python train.py --n_layer=8 --d_model=128 --n_head=2 --n_kv_head=2 --head_dim=64 --d_mlp=256 --vocab_size=8192 --activation="swiglu" --norm="rmsnorm" --norm_place="pre" --norm_eps=1e-06 --positions="rope" --rope_base=10000.0 --rope_fraction=1.0 --qk_norm=false --attn_scale=0.125 --bias="none" --tie_embeddings=false --parallel_block=false --init="trunc" --init_std_qkv=0.0319 --init_std_o=0.0 --init_std_up=0.0319 --init_std_down=0.0 --optimizer="muon_variant" --lr=0.00566 --beta1=0.95 --weight_decay=0.0 --lr_head=0.00882 --grad_clip=1.0 --warmup_steps=200 --schedule="wsd" --decay_fraction=1.0 --decay_shape="square" --final_lr_fraction=0.1 --batch_tokens=32768 --seq_len=1024 --doc_mask=true --train_tokens=124900000 --steps=3812 --dataset="wikipedia_en"
Each number is 50 + 15 x the weight over the matrix's rms, rounded and kept within 0 to 99. Layers, rows and columns count from 0.

# layer 3 MLP down, 128x256, rms 0.084, rows 106-127, columns 0-127
75 41 66 21 40 84 51 43 56 32 54 63 35 62 63 23 56 45 58 50 34 59 58 56 43 51 68 54 36 42 31 70 61 48 47 65 54 35 41 26 58 47 66 37 46 63 25 55 35 60 48 49 50 45 46 38 59 22 49 31 56 65 59 48 47 61 31 37 44 49 75 74 50 60 78 45 57 78 32 70 67 48 40 44 41 61 31 57 63 68 74 55 70 54 72 54 57 59 51 52 39 42 51 63 49 75 25 86 50 80 80 47 36 53 58 39 57 21 52 42 54 51 91 59 37 49 39 38
71 51 57 66 24 22 43 40 46 59 66 56 60 41 55 43 52 40 58 41 43 48 41 38 41 57 51 52 21 62 41 08 50 35 56 53 38 64 37 59 65 53 38 49 41 76 42 63 51 40 56 51 72 33 44 47 70 64 28 39 45 40 50 57 42 63 48 54 24 62 59 34 37 36 49 23 52 33 68 66 35 76 49 50 45 52 32 56 55 27 38 78 58 50 32 77 47 25 40 52 68 43 21 58 24 53 47 51 59 59 48 39 46 31 45 62 73 57 45 81 54 41 54 66 77 71 66 76
27 43 63 78 29 70 62 47 12 35 56 42 46 77 62 40 42 44 62 71 72 73 65 34 43 44 46 36 51 45 65 47 67 41 77 53 61 24 21 53 37 50 43 50 58 46 20 33 68 43 46 59 47 60 24 38 69 52 31 25 50 52 49 62 64 28 40 46 56 53 56 80 29 54 51 55 32 43 63 52 65 71 19 69 43 51 54 53 78 44 70 79 39 58 50 57 66 09 84 48 47 75 46 47 52 41 46 62 43 40 32 72 34 36 58 23 45 54 39 39 41 36 15 22 64 47 78 70
39 34 46 20 53 52 40 43 56 32 71 49 52 14 52 56 53 68 76 56 56 52 49 50 79 55 79 53 43 48 63 50 38 34 23 66 45 54 48 33 64 39 67 73 59 56 80 70 49 51 60 49 62 30 44 76 52 36 45 61 38 31 42 12 41 49 46 28 42 23 23 79 42 24 20 30 49 33 46 46 43 54 38 34 48 45 63 45 58 51 40 49 63 58 42 55 47 64 64 65 41 38 70 55 28 42 50 33 71 33 59 57 66 43 22 83 66 39 50 32 47 09 49 59 25 32 30 72
45 67 35 57 58 36 34 63 64 41 25 39 71 39 66 36 63 50 26 37 59 83 39 49 30 50 39 29 26 62 53 35 67 40 43 63 60 50 49 22 37 57 66 40 66 65 48 11 46 46 64 44 43 29 64 53 72 65 56 29 54 48 45 36 51 37 50 67 43 54 36 16 54 39 34 36 32 45 49 37 51 64 34 77 66 54 51 55 70 38 35 78 26 61 69 55 42 35 38 52 59 61 51 61 52 55 53 45 60 68 70 18 55 49 42 69 41 44 37 67 84 42 60 67 55 30 44 41
26 71 68 29 55 42 69 60 44 48 75 63 33 48 55 34 39 50 59 33 60 72 76 62 28 33 55 39 42 45 87 60 39 43 43 53 84 66 37 36 58 43 36 45 60 62 59 39 15 69 43 72 66 42 62 46 61 46 63 57 45 71 55 36 45 17 39 28 52 69 30 43 72 70 54 42 24 62 54 36 49 55 78 64 50 46 65 44 48 74 64 53 74 33 37 46 21 75 67 36 44 45 32 53 37 26 60 65 31 58 32 41 41 61 48 64 53 37 46 58 35 27 64 45 45 60 54 65
65 40 63 50 31 60 68 49 35 60 29 40 59 71 77 66 70 60 43 45 31 31 38 52 38 40 45 61 53 40 51 52 52 45 62 53 47 38 64 59 60 52 99 59 79 10 42 44 24 81 41 35 55 41 62 63 63 60 55 64 39 68 79 51 39 56 28 60 63 61 24 44 51 36 61 43 53 60 49 47 31 73 38 37 57 59 67 55 59 40 49 74 24 80 51 48 31 40 63 51 53 48 37 38 37 73 48 73 65 70 53 45 55 14 68 48 66 37 62 33 47 54 54 40 81 35 41 59
50 28 66 64 48 72 54 41 58 33 59 57 43 64 45 58 46 73 70 45 66 51 56 55 50 68 73 49 65 33 37 50 23 41 52 54 77 49 31 88 58 45 51 39 33 46 42 29 46 53 75 62 46 51 40 50 31 55 61 52 36 31 24 48 64 47 49 44 32 38 74 61 30 79 46 35 31 67 60 36 60 61 20 40 35 48 33 41 61 91 62 71 52 35 43 57 58 71 60 53 56 53 59 52 61 42 35 37 51 60 24 42 26 45 55 48 72 66 30 45 52 39 55 50 72 41 62 63
13 60 70 49 65 70 43 43 52 66 57 50 34 31 68 52 44 45 51 35 55 44 89 74 66 87 34 59 74 76 30 40 56 45 78 62 45 62 28 58 55 33 72 36 72 42 68 43 55 36 54 46 37 75 44 81 77 69 62 50 58 18 57 42 74 54 63 70 48 29 37 21 48 84 27 54 61 45 52 46 53 59 04 69 47 67 58 69 47 51 81 39 44 63 43 71 54 32 42 41 59 54 65 59 58 13 48 38 46 32 45 28 68 51 61 22 77 48 52 37 64 69 50 43 70 32 63 55
81 66 39 47 52 36 79 71 55 50 53 61 57 48 32 60 33 28 61 57 71 58 58 72 66 35 22 99 63 44 60 44 53 66 31 51 68 73 70 55 64 79 44 44 52 55 50 49 42 48 26 62 66 43 72 69 68 49 17 28 33 92 54 61 38 25 49 57 31 40 35 51 55 40 17 66 25 36 61 61 58 52 61 55 38 17 48 61 36 43 47 35 89 39 47 26 42 77 38 67 59 26 84 66 74 66 33 46 69 60 56 83 51 60 37 60 54 26 12 56 49 59 35 79 46 33 32 42
49 49 59 41 22 44 29 46 73 35 64 72 76 51 61 55 34 53 49 24 67 53 22 52 70 60 53 49 42 48 57 40 78 59 35 46 36 64 58 61 44 41 48 71 64 17 58 52 40 34 67 71 39 66 72 39 39 83 13 34 54 45 47 32 73 33 14 42 67 50 58 62 31 66 19 57 44 35 61 28 40 18 33 52 15 57 56 46 09 41 96 36 39 45 59 38 26 33 49 40 75 52 40 62 64 37 36 30 68 23 66 49 56 52 73 53 59 58 64 44 71 64 62 33 36 49 57 39
16 33 39 25 79 51 59 55 58 59 35 29 70 63 61 62 51 45 53 50 41 59 39 49 56 68 64 37 63 34 21 50 44 47 40 34 45 30 62 59 26 47 63 64 71 48 82 36 57 63 29 18 53 67 45 47 39 59 39 50 53 44 61 25 16 49 32 39 65 52 32 61 65 37 57 37 23 48 52 22 36 58 65 59 93 58 43 37 81 58 39 52 73 76 34 40 63 53 72 44 60 44 64 72 49 31 46 56 55 55 59 34 31 34 52 59 61 47 67 37 44 51 38 22 46 65 39 49
27 63 52 43 40 49 46 35 44 47 51 63 70 32 44 35 20 57 38 51 32 69 45 53 62 34 23 35 33 58 17 46 78 49 53 68 44 50 44 33 72 64 41 53 34 68 57 52 48 45 65 68 70 81 62 45 65 75 79 56 61 73 71 28 66 54 62 47 54 48 34 55 44 25 28 43 45 52 37 53 34 37 57 57 34 30 52 35 63 61 43 55 34 66 53 30 74 75 39 63 64 35 34 58 35 75 62 49 54 49 43 48 43 68 12 52 49 89 42 39 26 39 67 60 46 56 51 43
34 71 52 55 58 15 65 21 29 41 68 99 67 75 07 33 00 39 30 26 59 63 70 60 44 27 40 68 40 64 00 34 41 23 78 72 64 65 88 63 82 90 58 78 09 67 74 11 41 86 59 57 99 59 54 57 52 95 52 20 55 74 31 31 41 20 99 99 53 55 39 94 27 08 49 85 55 87 92 42 00 06 54 62 77 43 38 70 06 50 55 05 90 41 71 28 49 73 12 50 51 10 29 66 40 65 84 72 23 20 35 14 85 29 29 84 36 62 08 59 50 43 73 68 28 07 52 36
13 42 51 39 48 47 46 56 37 61 39 37 49 31 57 40 67 48 40 45 65 65 60 55 46 53 47 38 65 43 57 64 51 28 27 74 45 56 79 51 40 60 36 46 64 37 38 64 60 61 41 59 63 58 25 49 43 55 56 60 47 48 66 65 23 35 50 42 41 58 48 47 20 49 62 55 51 45 46 23 63 38 33 31 42 64 69 78 52 46 42 61 35 50 82 36 51 39 47 48 49 54 25 66 54 43 32 28 42 62 80 39 27 59 63 65 78 50 40 54 52 22 51 43 49 47 26 58
47 52 48 33 71 26 56 40 53 66 62 57 39 39 65 69 60 63 52 48 32 37 57 52 34 75 52 52 55 38 69 42 37 41 61 67 29 55 57 54 65 85 58 31 66 44 60 52 60 47 31 48 47 18 49 53 56 46 80 35 35 60 49 11 53 39 35 71 47 53 25 44 51 40 49 41 62 65 61 41 22 36 24 57 52 54 39 66 37 48 53 48 22 51 39 48 48 65 50 72 41 43 64 33 49 51 67 47 55 71 67 85 65 44 54 74 67 65 65 71 44 45 35 70 88 45 41 21
69 54 53 57 60 52 47 62 60 37 40 49 34 52 22 65 31 52 28 48 52 51 40 67 45 48 46 58 42 61 42 47 74 43 43 28 47 33 80 56 53 61 49 84 46 42 45 30 56 36 58 53 39 45 73 65 55 43 55 65 68 48 43 07 56 41 41 24 37 70 56 35 62 69 48 46 42 52 54 31 27 60 48 41 58 46 47 56 40 54 43 58 52 37 44 71 58 62 68 58 53 51 49 27 37 32 56 17 50 66 72 56 09 75 74 66 57 63 55 42 62 53 65 48 31 61 10 60
50 29 39 53 64 61 46 56 43 46 54 38 54 49 49 43 43 82 46 28 39 60 60 43 48 58 60 41 61 47 54 57 51 88 31 21 62 47 29 40 42 67 57 38 77 29 34 47 41 60 66 44 56 59 55 45 64 67 33 56 37 79 46 36 33 46 62 39 43 65 58 50 46 74 44 60 39 52 51 52 47 36 30 34 59 57 83 15 48 49 52 42 46 63 34 52 65 46 34 55 62 65 53 58 56 38 63 54 71 42 79 61 65 51 69 41 49 56 51 51 63 50 82 43 36 56 09 51
57 76 44 76 41 21 23 57 85 44 74 44 29 48 47 65 65 51 65 45 30 38 35 57 51 15 70 70 47 83 74 28 31 49 57 64 47 66 52 48 30 49 48 52 46 50 54 39 56 36 45 52 58 49 25 43 36 28 49 48 42 29 34 42 47 25 64 63 32 41 52 50 40 29 35 18 47 62 74 52 49 47 52 60 60 46 20 71 68 62 59 39 68 40 50 36 48 61 36 47 54 40 27 55 39 50 72 35 52 47 62 80 73 53 59 21 38 49 49 62 30 55 54 52 31 34 59 56
79 32 52 54 65 50 68 45 70 35 59 45 35 65 62 58 33 47 35 60 37 84 39 61 57 47 56 24 57 32 49 64 31 11 40 45 36 63 56 58 43 33 68 46 55 58 13 25 37 48 75 48 35 65 70 83 51 34 37 52 46 51 37 46 86 48 23 40 34 68 68 35 73 39 57 40 21 41 37 59 55 61 28 73 56 57 30 35 27 57 70 53 27 68 36 62 64 39 53 44 43 61 56 59 34 58 21 37 60 52 33 51 51 58 40 31 65 49 46 47 67 47 73 64 50 46 40 40
70 57 62 42 24 52 41 66 72 42 25 49 47 32 60 53 45 57 58 77 43 70 57 46 55 50 69 48 35 61 27 68 53 45 33 54 54 45 39 49 82 64 42 43 43 34 25 64 43 83 52 59 50 48 53 58 48 58 52 53 50 47 54 27 57 58 44 52 48 49 53 35 81 80 64 16 37 53 53 63 71 26 78 31 46 56 30 60 50 62 39 37 52 48 51 45 40 56 50 66 34 74 28 71 61 69 55 38 71 72 75 59 48 11 57 33 40 42 58 22 66 70 50 48 75 45 63 56
78 22 62 34 91 59 00 49 22 11 40 54 58 54 39 96 64 18 57 48 49 50 47 73 46 79 52 49 69 38 52 39 67 55 59 59 51 56 72 52 78 16 55 63 67 39 49 42 52 45 51 26 39 26 27 63 42 56 68 62 56 57 45 18 33 48 59 46 54 24 66 35 47 60 46 74 50 51 47 49 38 69 59 56 68 67 60 35 68 72 20 61 24 48 47 70 71 37 51 44 58 63 50 56 52 55 36 47 55 52 22 73 33 44 57 57 46 41 58 55 64 34 25 51 29 81 66 57